config = dict(
    n_layer=15,
    d_model=512,
    n_head=8,
    n_kv_head=8,
    head_dim=64,
    d_mlp=1024,
    vocab_size=8324,
    activation='geglu',
    norm='rmsnorm',
    norm_place='pre',
    norm_eps=1e-05,
    positions='rope',
    rope_base=278000.0,
    rope_fraction=1.0,
    qk_norm=True,
    attn_scale=0.161,
    bias='none',
    tie_embeddings='early',
    parallel_block=False,
    extras=['local attention windows', 'paired heads', 'attention sinks', 'short convolutions'],
    init='trunc',
    init_std_qkv=0.0142,
    init_std_o=0.0142,
    init_std_up=0.0142,
    init_std_down=0.0,
    optimizer='muon_variant',
    lr=0.00874,
    lr_mult_up=1.02,
    beta1=0.93,
    lr_head=0.00332,
    warmup_steps=0,
    schedule='wsd',
    decay_fraction=0.764,
    decay_shape='linear',
    final_lr_fraction=0.0,
    batch_tokens=[32768, 65536, 98304],
    seq_len=1536,
    doc_mask=True,
    train_tokens=589000000,
    steps=10138,
    dataset='wikipedia_en',
)
Each number is 500 + 40 x the weight over its row's rms, rounded and kept within 0 to 999. Layers, rows and columns count from 0. Numbers have three digits each. The size before them is the row's rms in percent of the matrix's.

# down: layer 11 MLP down (transposed), 1024x512, rms 0.118, rows 183-249, columns 0-63
# gate: layer 11 MLP gate, 1024x512, rms 0.16, rows 184-250, columns 0-63
# up: layer 11 MLP up, 1024x512, rms 0.177, rows 184-249, columns 0-63
down183 099:524540482543438493450478519492496502527454564535460457535510529497469451533533558577525583499531551482489496475485495526558544486440487509509412419442525499522495535498508483467531548471414500
gate184 101:496530489540461532472503523474548545537499395478445411520500549519526468409464505394460579466495540478488537557523483503514499395494498420496516528520420473450491477393563511494404490515447460
up184 099:493472455487464480517490513509513541524459513530478453598472527516554475445498488485449471509500498556505518480499484485464489518481422430465416504443549507498500556528516531613455472581399533
down184 097:453521427459480532491501500483473448507464519448456499473537496550481450471529516526518542443442466526499551475487551528505539496439480464529477551443591442493515520509460545443538511501456473
gate185 098:457459460464492502524520527580527574540521470551505523452523467589447413524460479492569460472473488388499502484486488505541469450535446424407535522493446510537528509568489445471548453434512544
up185 099:534551514468557517419515460490504462470498559473446471486404410474473480474468467577484573518458513573472504490561482499439545495497491482530497502594544521546442496568541496518463524533425406
down185 097:554569542541469534551482535466463443438424505474446490489548537577495474426495490449500500559495507575489502439564529488465523505503522450448521523450541587487495435521503493534472572461435486
gate186 100:543534512496550504408521493465460499460549493530446505452588551543469524495465497473419478547517482552523460437519500472542481502424502423489533417520494439500471470465401521485499557476457440
up186 101:526550515441520484480513528536454474570529487517460489457542546526490526526452516499444443540516517575530434472509484486479469465437545469514512460508482505492412455547425509473489524449447411
down186 099:464519473565498570492552484483512488555523461499495436396516455519559509459508484577502523488491571505455466466478476526469533504501443577505486480440481499487512468518464502510485459498524486
gate187 100:481468463450565510526551553521490504496469548557548520458488566490517459436553475488509422535465510525485478594556489481529495535510498531476493513515477424484486511506475486596494485497433518
up187 098:534483475519528513476542462523541481481523508467513506479512540517456552512590526481522483516478543463502483585496434528457564470530522463488497460452503456487490539501458520484515582513450497
down187 100:503503488538451503485496516513549517488566499507470522518518459447481593510496526549448445450528465597511499562498471495510551474496512482512437581453488511461505452588508484437414552521500527
gate188 101:490496535441545511505556502560495501544432513583439523552505484484489466478426483469507580549492573503473462464498568449529534447520496564486448470528480551490565476511476521463510528422540486
up188 096:503506542551567511446448488525437529439517499413544504506531500493522520465551509509463499406527495530540502466461481469473487522461564510434555565502544456475487491512474512588517499483485465
down188 102:479489590581527468499512522449482498526540563517479547546472496428502540510548444467519539461516512484631542466549468460545524489458449512483464524497581604549484530583501599488464499549396482
gate189 104:503515463500599504432534465466464446520519464467452465485498475481510467512542515583507499524529546511510525511473500611526485487505548483460447497478472508458540419470492453408495546472502516
up189 104:467498493494592570544468536473479499537421483495524500516530510490424489523511521471470474480468569487444479624573500490529483514477566545508509495612423482471423462405471523542554572567503570
down189 104:487462501501414435482443471537494541530485543440482565489457424513476591493472539407419503505442512530450485532476562511517530456483564456455573532524511461506546479474505495442458487414583579
gate190 101:517520478508492569544506556486497563517516469475572473535450506518530483537530411483543474476484522483471442511532485532489520587476504471457446497451473470449469548496453506559480516516521514
up190 100:475492484519572486485502477533505509497554468564568515466440461474450488421470560503465527468481500480523458525448474448475446498490480461463534542498473458499550525452445481445498468509541448
down190 100:514474482560490473463482467451588557516465513549512561492574532449552508496477515478513542564492596525544471531508550501497508453438497503440491499485496405482549574500460527503507466512488476
gate191 103:409502515513459569455546502549503502444546457453383461462467468518457501569458503482480530494491511489478408451547484550407441509576540456474493561544530470501525434541521511459522523581516476
up191 101:469472455510541469465509531596500513500487446454485472539517498514492478504495529428548444587520469514480472457526577516513513476536596507519485559471412428495426479463512527490492487513552452
down191 101:551516483503463486455462516543554496497507504570536538414496499462467458543482569463542535470504509541498540557530473504494488493530569570548536534442445510528484447511445471502527458515434513
gate192 100:452507515480528460497527536467557524494545485509511522497526506492489455613523514506527512416561532481572532552520544410490515478450497481531510453479514481496513501523519422495430561524557507
up192 104:519547586500502502464521459486547520497522458484477492487545489499624550494502493429474496458550469495467585531522507508560566494461524526488463504538523523553524513454507422517445526552518487
down192 102:496570568508530425440426486544490500553558499476484522522409527555571535446476557459531445448461487536490512518425483434502574536461509505508483478497464423549525459470470548490460480527481516
gate193 105:409531501526561597492515545467467496499496509536522508499486553481608462563472508530464533488452551525543483531473482454523459502542532388499476555520418485492537501483478459523468530440498496
up193 105:521504509468553464483514456534491530498516487498532469485499478562524531471544493559471539527559496523511443518522526501494578568526550507474405522476530525538400500460428541528490526429493459
down193 102:478475527483502570434510524447546456488548482471479512491440550445516459495450491469444470518558565487583557499556574555479426482536490504534535504525512505528501514449553480513571487519465444
gate194 098:462486430442547528512522442525372535562469410431483490461532535501504487515506509513438488533480501542489503463502490454532518524476483496549514448508532513540550458513509500585458477498531415
up194 097:488526477560472484551488491480504479488464464511501483533500486585519523524498492508401463480509513578482499493526604416470533449513515523493457460498506494535466550496570523523541541471487531
down194 100:459486525492412486437427545462504439474507502490468521528571411447526434456537496506549480462541487540465475468535540532490512493547550506474557510482561472496555522499481445507483509440516479
gate195 101:539613431475522462520490531499485507521511554481482541508522497493473549491558470500467569451523501464526471550547479476465510461517528534535609509480446447487447428500469534451527569528577539
up195 100:557491485537552544512504560522501573487541495507466455490527423451511437551510568521499540472455463482468540531492557492442446496464538474455531521434440477437528509505532473526570491533555451
down195 099:482416506490462522499431398496499537521482483536508525543551498460434550487607514464495516552517467584461532484552495521541502460543466447465440479550542450502596503441514527602537593526482462
gate196 102:570517458515509514514486488570508536511518412552498486537527503592472493538477530511509525416534461461510472480473477491474436432545546526537516388495494568542464464513462529497528499382546474
up196 096:514498594545521517518504427549522491508440481503473480480471472529490606440523467417443590466511495496509489505488476465455435454553517503484484511568462442578479480533536575457459530492439513
down196 095:409472510485570480480486509552523477565576500509497485483539502402461493495481476515486481499546477491508501489529502515526483474508457494501478514532429525552525547439464495488548538479529513
gate197 105:491445518603538481479445526437487455490498480485508495536424525500511437539470507524518511560502503589472544560522472464430557459479580459438523466474497457482446488500461496486460479482466582
up197 107:515457445445446445509519428498463472603540496479512513530532539511529450454465501521553532486586466478469457551544481478512509437504564421516493498494462548482491479525494477450536460512450498
down197 105:438442516448486499460435525483557477541567553459400524450516507520482521494508446501453557492533523479466469533487475590481520526511506513471473534486546440461559460486527535512492466495457408
gate198 098:497492510522531509544526464496528505497490473531469515464483564503530503571507527558405494443511455535515447529545536532539534547565451474482557513488514542461459550563471449465443481473524519
up198 099:511462484520499452513547527484521473496482496473392505494461540463477478526529480561503449515511526492506516446458535451476534471508406502506533460498435461503509477502386508519516481515494469
down198 102:444522506506465507503459489494462525461448465583581486422513485552542435527519452482490601425534533509590503480520508560471508478461441502484457484510489506457546538472473536423505534529451476
gate199 103:540515506528490542493410566467572496547510503544538456553544574447471543474560389497543514435487493586450524482473478457447432478572449512593457469519463496595508491469506569484543501443496524
up199 106:492527535457469550501575486506533526571585569488509523438525528456540505448484612531478550479507543563429482548558551534452529475574493473453505506517474563464443511492514469504470386491476479
down199 104:512474401459510499448540492468518538597444533460414500440475478487510485485572459434511508513506551503506491516522529532507504483438471507408510534453543486417560473491457508479541512508452446
gate200 097:583488457510500486538461519523466530461456468538535550461523493509564482587460480536556501517584508462504484405507494493552482426548451496530424490442538526486478502507529452546415486466478524
up200 099:574556571507506535525504551493468497522476471471529505500578429522482478448402476397480469499488481491493506498573426463545509471517478441456497514492511504510560465514477452387514466493489481
down200 100:529510555554491593532438478533595459506551456425471534570495499448488493472544544497572497453509508486494545539504491436540514580432573561486490516497545528468503511499508476481503513553545509
gate201 100:510485505484480516528515568498478423538479508491463486489439513503531475493482490477466497571490466443499543531523438460561487519455526592502480479502505489513463527476437545485514466441493537
up201 096:440504510494440490476501546532524568480475531514532497554582524463499521453517524517472518441446463522519477437542453424516540433483522575564467450490570540429505536613515496490465560541468481
down201 099:545567497512505440480566495604477468508448502523455527532492567475410486520482453502504496489570502466526492440515508506512530458498603512531448489533545469475561518529485509508519485482526392
gate202 101:448500543466548504429503407518528489485511490524387517470438494538468496517514498509495470503558516487477461487547448555528487485437463474512488507489522528441555494506468472533575480505535506
up202 101:461508434547481522508550513468517475488535438467505539475520548489557420460516514462485591490541575496534487604488502539532534461530521529512468581524505538554427537520500471511515531509461453
down202 101:531499524501535477499538494451453480541508540529526490496442479509513509504488515459556503512559524526551411506496477507541471482511477460585508474455528523470499497484459551490515460480526505
gate203 099:536486572444575494533460529493532545496523461463519521482410468449473531563505533485503482494453462550517539505527487523520495486546430513489467529518459514495455536461570476554474497529460567
up203 101:532459474517441482490514483554510436552449428516505457521533493480525451368506432513432590520479516441482487570505505493461509542451465468575461454503500465529544452592457489491474513505526457
down203 098:480552543518534468513551433484608557416527494459460465516539610535505499558509485511600561511478482538428421487516526511495471448503483483502460405481516454501463507451529488485435407396548553
gate204 103:556488489531567463574553502461471475500452453514557482567518464527462443473454504491475449538511516519532462489495505516479511536475506506543419557448509510479507486485459476499489454511495476
up204 103:574487468450533426522524424492478469528463556526576558513473549512508498473426510480486491484522542518508480553537534493430495505502525536516423507513511473458432471542538526495455535585486458
down204 100:568517481478535541517558474546505554552513501526526492470571424529483512453457575470515505527492420510539542513494512534542486473521446462521515512584489447518499533450555477527515470529530482
gate205 104:551453546511492527497581530456454558477531466474506502490482556497529504582528524446479539482482509499523493477473482431518559540453544488476478499536516509425503530482444481535504494485514526
up205 104:454553472510503468522469486581505438502464538417529534505506482486627522463458479537524490483565497500477579526461467482508470526510524545499555432536444415485452478504531482548508499562543552
down205 104:513499519552525555469499561463494474521488435528427493519478462506485474439535423393461466552465505534466464477523521466532503469566532507530440356492428495570540501568554421482431501507504548
gate206 094:482495449528422484561555549557516567575504491479501529509498437492521522552531452476567502538564502505501488544470498541538468495497477531556446520525442497547471542431507468440492539495438587
up206 097:563508443396483429515510497501469549442448456528467461515566511562481522583480549520508409463464510496542504496501486488448480473545433466483488565571570515472445493474489555508565534512467506
down206 099:535486543525502536501509590547536515511532534528536464472475491437483377523495476467504512532479360447579506524534535482549483500496498504473560502518506513510545462456494456500500497552545469
gate207 101:512542548482499524507457513461436533539481510512540605599501521505475504476505455483494484483507458541433489484430459449539463521540515510494532506542566537553538521505521563495453443468536452
up207 099:543456412515490546418470452505403514547488478546548524518500497488465437488516507540522521480441527443470615532554516513492411456528569456519556532470465459496505539511481477480434440489522515
down207 104:458452573550542512486468555508518466445512500595514510420504534473495480502494510511511494516415443506545513510492483444411484465513506587484528518516511523473510491536534512498503528494462522
gate208 101:435462501561528501463444481458434544460539506494512506547493468500491534551545533476467565496585478523573500440533565506499503506577473497503496489512531508422510552541591532471492394483459513
up208 103:410500430516467450586445520484459463511523505504429516552517516475453468513492485531446520483564500502491525496465512522517487532536459599504522536507522535481450566484575528511474490499504545
down208 105:487398452503502460566504458558511455495553510517523494422500437545534515444496491507508511489419494539495447500464479446528468478497476505518451425488448535538427523487516517517535541490471421
gate209 101:554559523424561512545492556550430447505482526510459459500517549481427477486439472546546434518448499513502478485512479518569585495497498559515537501510535510536409400480533585555475502468461527
up209 101:447409505504430571479450418558566477495508466434466531562549467534542485465427498505520467508516482488509539566550551486490471542495497480441474462479474455458513544573531530519558493512517465
down209 100:493482478470563509466479497576457532513585550423523543459486591544556500536515529469469543441535568523582540481536483477486445481451507502503539551511513488513481529523537499470501567461492508
gate210 102:528497516490463586525460532466559507504460426446485466488481520402555531494515556564504482506530508572414451432494447513496432478521481522475495568487407427412453516489452428454530484455462533
up210 103:509561524521452517480455626454592481502494444468461459465460463507532492514484504443497504467448504502543544495493491513437515441453500421452503506505495499486492506510526505488490572406499503
down210 103:530475453499502490505477448583517481491472446590517452554510541479479492501567487488461551457505537484516498479513470540471537547524503491490505505524486505564483521491453485517470475494537500
gate211 101:466520527449435500519565519445554506569547444453475492556562509537484495455485533494491568488483432456486535433456491490541557546471489465528467477498516478517582488471483485506446497481489497
up211 098:423518534490528558482563552492502531510493484560565481415462474526518478494502506557525540452479497516553493601467536543528537502518544483507545511521575500466494500398507477511506527499492500
down211 101:469573523555489513497476480488471531522439488472464525497556553543498507556443505512523530523498499434455524434458498557531458517465463499484571472473548482588552503507466601487494485451471506
gate212 105:495517465500489556520505470496595527522512449570485488431526459437511521449517518416473494587537464487516508493453543497467486517513486469572478625538481576472441456489456487509440512503509502
up212 101:503502486516529463526512467498542451534519504533536486490489464458455472512448464527471516472433528424505441501456473519509526538518506497523496463536471436539516482473466439481486513528480529
down212 098:499509413531432476447541467485416439483493503481459499568538480500503502562536439482478467495527474554546479539522547472571491477541486521556427482555481493524517464493551484516503497508521542
gate213 107:510473546512575520513504483525457446503435545469500499419562547496566495490516512457554504542539529513459511464467469444483508492462528468502480611528496521537443521534551509499444441446549438
up213 103:557473539542532475527465537584457489498413500487513515491482528526510516456488505492499491501526462483579485496531509432553511503505485467493486492524553516538476561502559449519542475525451522
down213 102:478528512406534511541543558495556450495534526541511507423474473510478483540535446408539495584473473540565530535408471541578495419523559406545426641530524393503506478477497494487527457521447565
gate214 102:424574564452499480552527449572485492499529523483472511411473513522477527498494509505540502523478476494505509516449527529513553481530488499539492491516485493522554462530546502480496523513518464
up214 103:452450535528476513445525587448522540522459510477433599485456511493462475437566585471487493514469541488490505493606534481536525541430514533499514474570581456466445598550574458518503518498558478
down214 108:606497462551453496497535463472494521524522516434542560506489495590545534505528546514484479478554525453512419462576506442453506496486607472451474487533518556536542529478480437448508479462526464
gate215 103:510506564504460505570473481510476450500409524471504448510558516552508582561528475531563526568513487506500413473490535540514469488520537530481471496533519497566511510434508501505524547444492473
up215 100:458564532487494482494515486486537505507456536506502506426492559531507579476572511469491492566504479376550467456531535470440463458503574546481475500459535497540583523456524502525474448461540389
down215 102:462541546524548498531554480482434524481505493470514575508495488549440458554482525448469517518519567484499512523487405544546509537516441499512460491494508520589490457488501523467571499483524446
gate216 102:451539555534458509483527482466534525471530504510504542430528461492486514477481419540471509486513487476531431490508488478436484438479441504477464475533481520402564520512493466440567598490478437
up216 101:550484491427489445508428614510476460546404516506567474505526557543495492472514556475498518462534485493517492495516476523498521551538563491485544493508453452513443486515506546460485459526514488
down216 098:508531486490458480467500523486477470553509470473490499496464557499526485506550498463499466418483491495458446504473549574459480494499525465496443479569462489506491504485522546467492436511505441
gate217 103:487554506473440552485533508499532477482413460470500464505517501469427488538531482513442428550532493519477546428578513500491459451369486480491445454511536507498505464491464543491542543478442495
up217 103:448488532509515502518526542534519494511514446523586519441456482415513451517522470448486442460451483536545473538503554497476478486530524505567475467478493533494507535480488530528435426500525514
down217 100:385582500493526529492451532478444475469486517548505459519463473487485526475512481453480506499465429471519478522423487463538479460518501521535527500481533567425500471528435517434501536584538579
gate218 095:525500535553484571515540441454518476493587482525565487462535532561531469603488444451497425448521539551474470464431495518549487455481501512535471467493514568546523591473508459528423534501500518
up218 099:567478441491533427596512498470572433513558546457564517434457505506459488498547518544514538532513464599481423448462452444547518382554463575476491493503486506516459428528513496519425505445526552
down218 095:533596515474498433553464524499448480564495538520557571475529472552539512471497535496493424469558500442452481559415487529498495538521455508485503529555524474472499422396458484468473498508503484
gate219 100:566458627552513534529500565528445493492455477480464504515493521507430488549454502447484461428503515505486479516501506518546507470513525483467500465496488485522533531474440472493488520519452471
up219 098:521499495451428583497512540554496607482453467472486484540557545493541548517483515479504504518551516509442427487575422437527457538553457525492451496496476534428520502553513495461472512557517513
down219 097:572539484370542547523534557451509526495411514409528524555540554479540439490515531477531477449535496567484521540454460522486485460493497514527543461369523453516423573592552423513555476519447558
gate220 100:539509548542484588473416518450533541505495519438579517419505535527537482479471472517540471467482501550453546507471574511500553520493560434463537515577419491516456455536535514548490476447495553
up220 099:475460456461546447493457531459421453513533538501507501508451518529418510474525450478575505482550496527517624519478497490508515513438531454569514467564470516522503472504517517460489444472531536
down220 098:520553490466476544537541523435492492515523476520509480522418554536459540553452493533514509535476502515509591551463462468473486508493498447447543502564431511514455417415513536501482549518449492
gate221 100:471499521493462448484520462507478524487528493617522495528417527525522488513488523514509496520538476524571528528567544493519487556437487564437541459459520496451502486475469550537538433490458581
up221 099:501458507449479503452518490519418543398456518487463424473510491543478512461429473411521534526499497504501477502504488547473475574544524496517493470526512519472535449484443539524580478440415524
down221 100:435495549467454493436537432479457434455502459473461558458482393490549517509491399510518571558538536502509546513423400524539520508541435546474483513514488475522519502539513584454483494489504515
gate222 102:480585462502522518495516523531486541504559524494509524546534502478428460545484462510549443545561526498522409475503514487457522556525540549486519460445499473523503591456464569515506455428551530
up222 096:496499469513484454499586460546471561461476524498514505551515522470459498510498481471519485456458543518487409465463423521433497503525457480483453465495590551456505479469460499528500432462509520
down222 108:538481572539504522491503475508524562495521547526628465511515428515489479498526538479513500515520483549431513510472455462458532443497442561442491468482478525406445486491579507523525531452509403
gate223 099:526505516508503542485514455514481530468434582459456554502504579469540463512430470525540474554519624568508425495484499510571449548507600495519482555455519571502465480504537544478525595557510470
up223 098:579499521456553455531439398554576500462510471407511492496455458480540481485542478430489535440477523502450464582518573455591509466476494525424492469516438493486523601595510463510462467497541509
down223 101:530465495427500499523550466475508509477522522535481520468501500528511405464549531539552473433510500535607486528578445503476486492486507518492452449520462533481560472470511423508479525474509490
gate224 099:486463628485542535493483479497477456458518492493495471567444526458573501563523555471444548449529457476460513460517439521554496606501398428467461420568531467537476467509554522467491467466478491
up224 100:478495491462476475518493526514573536521484568468496506478504475469398538474515475493468525435475476456430459515576535404508508505555425499547461488487526526480490524511550518524455457542469594
down224 098:506501491559519463482499466505491534454495510538512515552563592536553460502520541552549547511483513506438503492486555518481529549418579524446464477420509503507500495489496589517503504506511475
gate225 098:485489542430574527530519513490515540491517483576513477539504483530591495529421503460526544487466496539429518521509504478535444534507533448555461424357459524510521480494499529426534524473512521
up225 100:449503476472472449550532412418477518471472514464498577579496530462572498529483452454453471479504504541513549470505483456487529526501512531436510548526456480491543456512564433475432483507533464
down225 104:508495514480454457425586552493527542547468446530474499519476560444505512400483463510490480540434546477505438495469519501575503487507429586542458576517510534491518401500494486546519533420499500
gate226 099:485410498442518476482472443533512504516502541433485450495470468569567524534479560535461490468533471537476554507481477511538526554528480467505459473491500497477497561434534485472583524483477540
up226 096:488485548473537514487518512468470529586450514454454514490533526494551470484521511556490470439533483442517554493466512513502432494445516466513477526432490482488499497439479490455589605490508470
down226 100:485492593533459511541464475529494465486462485452500465488508474480497473519512464538516477542435585481461468550516514439476530496492515480506541477527479488425474574457529568459496446429539528
gate227 098:433538512537547610527531495475501523580506491428490527559459493486492522544490498537486531492519539573485490482445529506506512530470488508527534503524588437486469442433562455433459468544529460
up227 099:500491528475559554562524522500552489485409448577379488524491549477517477524450517443525437546437475515462482551553434496446456503517487589460472599511497511403454526451513446492543505518456517
down227 096:506542494500582511462507422484458434534600524564481483462490461441535525548547497489535518554520540527542471521464519550509559533498508486544471528510480500504551557542540510448460460513450393
gate228 102:472549445553511436413523503575457526531521564509554505546531414533528482496484521541534533525480468516537454543481475491441498543488518454484491530483491455559519440476504531444516491475462491
up228 104:455461499471551554492513497523448506510462471452486488510467524554537464528448515487525489512494458437468482504386481476469508465560534567517478515507468482493532393478506520447496480607523471
down228 102:555530493433505479479448454503474528449537477534411435520535463558490472524545497500500504554581523532466596474542430505503489532512499473470461545483521507511587514607521472513430500527465517
gate229 101:483458506504507496539506486446485551438384513487536405522435546472507472524495555510564470500516484486487446434464519493520511516595481499493471483442534518523534552555555506476496545491490481
up229 097:443538493496564449451509518477562503580529579446554505486545546549451471494515461480512478545561490503528478492539537501524502524464508495506461437511469486504503545495457469506463472509524424
down229 101:469514449475473521518400475483567534527516506518468493503473547540482519554476533446438546538546514511421531524497477475554524456476497452455536425526453474491463495477532398472521479446419523
gate230 097:493438476612477494555514461457462565561504557445483557497499465501443520495437472574477505483547509464508547551435470517504425506568507483493480533567483599558495523471517513480567493532501497
up230 099:411525524451512509553540430534561495465478523401467480533514523479469466446514509483496449453530467479430463451487525540447521553540568472428496557475551480516465547417563590544526513486483480
down230 099:503478541521493540460544460501512562486450492494469498504552469515559479519500452495591480561446531471466499529518506436508439480506498550585462482491505465485497569461497522498500416455426510
gate231 097:532520491509406442479465481441475434494482562425452493508547437505511477530585489474513460567507543485503449508563514502511482472442485500504512543494504493466436491495534444419479555476488531
up231 097:536513462542492484522468455468571491542501553477479457575526446515499549569520473556536477504459477499489418561501491463447525468499491515496502471501537453535511481539495433529520527417520515
down231 092:511531454501542557464514485515439455529473510521486523479452479493509557414502503470527524474534513482392479499550508503475548488510550545503538482495493544559531545479497393434534541531488547
gate232 095:508517523486477528506494442453456505472506533528503499460548522532510509473504486524462505472526526523485514534493496535519569415480514499560500464436444470525481507427504520522490558498445550
up232 100:502507406432539535444487452464486471533497444482505453468412482561473525468517532530528433554523468529580574452453522545487529563550458554478481524531486492483547481588613551440446486487477438
down232 099:547481452447561486524453560528408475516524570534479490518450558483482501496521561540562514455500506503553479458465514531516446551476481456502469488457479499573512477521481472502539555471443499
gate233 096:508533458451567510546531518562486488526509502496485477518436466405399490519540431497468501472556418485516565495478504521494517475549455560528470513535422538457479438548555534499547473482480476
up233 097:449533569513510490491472466521538536454485455436557523447461508481521541539526567598536513482501449482455542561427552389472454498495519465580420507515465451448565606500461481520531439417538451
down233 095:514484486547522483472436530486451568541435515590540490479534538525410480475479503502569500455469495517525503489536487545518515536512490535549462425422502534512510474493517585490545506492519541
gate234 101:456454578581547450544425524524422556545585525540555513517508474454491480461516457529446579539497484476448456476434411486445407491381526453429457491490544449572398546440478443535522498506461542
up234 102:515539433527502498516525479486555469475502520528486436506471509470537530444543485471525461448519500509520555508511520494515481450524486525541519524497491551418505428491469476489441524480507489
down234 099:471488472484535491460528541494563448477529482408512505522488481567486411456560442474515465503505524523504480449548523458528496490539454543442537586549547465462553573536532510563505512554494504
gate235 116:577444461488568447547495516526509458521498483568556539470474558504477374535505541414471533493500512518513496505481449456487482519529456520503508471474447471468478585544420518497418534499486421
up235 133:453480505521453489527427509549456526499458516540537524524487565437454524577465533493472550559523523501486501501445571427487545472533443475470505421555513542540511390399543517520476485455590511
down235 107:486481571461497508505451496516415548491518450504457495496423498488502513511446471484547482521484564461507523540477480413426466464551428451489534390502563513504523550478479538556450513516552494
gate236 098:479463442473495516573462504524492522515486523531443507450541518489523480538591468464594486461525449428531502522551489475523523487499537506593497487530536477511533417518536521464526483635504461
up236 097:454456527512517492492434547520564459548469484489609463473522490458509565546521490481493590516470523465553570522578481547513484558528544544435488547541484463504460508521448462541535562541464537
down236 100:450463514519561491506417551522476519521522545466549398498456510451512482521505439480508559478524501463494458548535496537528444572580537535466452463532485490491407527555569525580491506603539465
gate237 091:476484494583509447471518552566534624458528525578534503453452522487490567564536562525413511401488574520526510468510521515488481483484470588543528550426415513497474561493534536533574470489576495
up237 092:550560530504460550579478444394465408475502461441491470493449478536494517544495485511533525544510458515472447495508495521511483488447490428513538510488525466528517453492538466402461506461424508
down237 101:507454473505498479538512601562502509444431485471493573548484549484521567519538584493517517510510532489452581445508529511497449554477536474459427474441481557498529552493435531547500548581549525
gate238 099:516496533387491446498589450552544468510537467389484522442449482512536551521537496500523485465502518506555484530454456536471489493504488473535531557496568493465533499537533527482504549507510483
up238 098:441504540490501526455454476447494563509501458553470511466499505461396475493462425511496483542462531481523485553513519557472524488492551513511484580451439498535495480510540398474486543491478499
down238 101:546466437470484520500493470547452483528478487470538438525479497552490425602425577488492521450489520480563520583475469480534501508491491529590492494513511615494443466433480480549448468507525548
gate239 095:508522505501566519510526490490518575502486504504507502473542423499439484530418448532507436430500405495506432497537509548466585447469464508535449462557442476490518487511488538461475522519446495
up239 099:515488562551498457547523491508464459493553431519486472480527485490521486447562507566450616479533518513532541528459498503463527534534405432493472535478568519510506412488443538503534445460518472
down239 103:488567506524502546465488521569490472479501501485545467454540581467508459434578434500456496518564474420427588485518451497486527512509474446489450504468564496505508500482476548519490496526572510
gate240 099:523416461554549540436505505535515485527572451526525547511395507526452523524518515513472497468562530489489478524531518560510439426496544489511515506527418470531429490547559559547485565458549506
up240 101:539484456528519437449537550445510480504498478508425471451561477500542383522448535556549472559484538500489475533558413467490578481520482545516440558466502436528521513435457431477470468556551524
down240 098:552510534536461529524529532536528539509558445447507505510612476516487526466559491475481421475561442502541517492460529457506443481466414533513505526477476481514589562537516473554507544567532535
gate241 094:521530484492435549483500529515527497497575455556548488496505472459539515546530540535458526441531531465541508542453554541406476482549477419546505485448563584465561435455452441511494468455475526
up241 095:457562555571527515531463491572452503512532511583505480549488481531470447555480542482493525462442470543541457563497494545492474566491502577560477546458480621521509529460555513469524521452550455
down241 096:481504428478466498446489510488483568515497435471554503476530510504542431531462473516514524523540535537540499440510505544522506452532466418489454515517464557495438526506514515486517583554438519
gate242 093:488555446558509516503503482508414480463468430514515527516531512554519484460554485539468496534550482465444534454496498456509468459578533504401529503501489487515533500553484423452526517519513418
up242 096:539442497493534460468478534442487488502495504485486550497502563581549519431503621528513501492515500484424465537467518470478509502556474480458558467486519512496456479458503561449502445561558483
down242 094:529557491453482491507481522534536522538477502502532522452453572464470404534471398504501501407507525526434441529460485487482474497500473543508417519489472475432448522420532493486526525508442527
gate243 103:522460527553525544510491536519512437447501453503447526510543572461469505475490502511541494570503528449493494519526473528520567518541445509487519500471494518479565552505473588521502493476442456
up243 103:499524538504530518483502461445518548527530569532493513500565520486481483667496538504451578469509504459490504487504505467509476523545536502442441456521540493470465470522486451481519462527540507
down243 102:525449485456448509454418556443500496517485521485462546455521481467543473521456519496455459578534496494411508475537505508536480472554457525435511519464515503459526499471432502521559549557524533
gate244 103:542459513494486456532455499504513468560451497441427512523476501575524446486513532487549573511519522486509518518520426487506451552406471534428544419503486510415540499576559492557545491536447557
up244 103:485490418519523476515536398591550471448508511522498558530507498511478486581528520454529483578523565502507539545506499521574409527520474467497477518521499574498491558492470444469539474448478454
down244 102:447415493477518450537471475477534526519495452542539511476516541509539472452516442516472509473521560485601522436467474500502539483461528533561517531533505528458507477504476441504506542522506477
gate245 100:409487487480460549471569459494514535518540580495534485462500506483492481511499587428571535552496529485556502549450433552479520476435447498468505454462548478495510526477510544508541554537469489
up245 101:551473509470557523467494506459543424453476447551498590511450511518512483493542592526493521548408535558497490476483544526420549483438464513478508520484492576484481432507462495421395548463489481
down245 101:536432532481556503557472390529571459458541474532437498512456595490547559417553571476507444440506495486475552463556479495517542506573415526537498493485465558458430418562453479513496558449519594
gate246 095:463509568529492483524401522534607512534467477510481523522478480565518476495475475523482478517516521462495529482490467531481538516512519477527530559515489550423573527467571496462504471512489530
up246 099:534495553523477496483497462461518478522508564480499450519494489507535479526474485464521457392491527545491464451469475516517448489506486442396510496495461520507564538496510502562463563532462598
down246 093:510533535483444461483490507533452551512501483477525504467534521475395454540541552589399559490507531465498565498469463442510490571476468533521493527473444504483509463487467540470481422521486532
gate247 103:539573489520526522519566453442478460534478565473569569532470486519537487521550457498479517522522514505489483473536520478598512510578540529589477485525513501439562521580419465545501497447567492
up247 102:467492568557538456525427477488517509585554411560572386508517456457472477533472559511472485528527576512530454480510487495535477521459469459467536492446490511499451510445580580505516571551519494
down247 098:479481472487460523574472479480522512566483435475463579513520551446493527468416575472514521525529543549530492538471529509459474525473512437437433498505549490465491560443531507542512403504469513
gate248 099:531523559504468567507484559393557536521512486517454426531538545492550456485524468505571500496469527538513505424526493554485431454549457511541483556511529542475521501463566455512504484508450491
up248 100:443488508562468507433562473489507483444476509489494568531435524446579575478582581582509486557558575493515524532564503529550582486568531510527501554504487474525511542507462583468464512476523485
down248 096:473500512436522465529491390490488507472515512510498397389554480534494495474562544422496482566527480510502523598560475527527474534475561514550510476483443488460543479399494496422528477489500566
gate249 098:512542484439555487504519525450466502566470522490527569487526530515447461473532501511450503510519455514548540509521551508580530486510525528539476470522524511489546477393513493451630519475440497
up249 099:546501500552492476496497457545494503540486534489414526456481498582563525548488475509460510516535465444503450456506492503471504469517590463479500489455457407495502437535499452488440498515511498
down249 101:508444464461494487511521475544497549563469526477449471560538482493507474468459495536571485515543540555549468468513502454502508515468457507458443566446527510570492494542450558533528529475506480
gate250 099:452548490518489487556479485498475519497465484476475507469538536549479468590471521478488469476558482529463530503479449430497432467474488473477478476481428490507449517458498478502449503522532437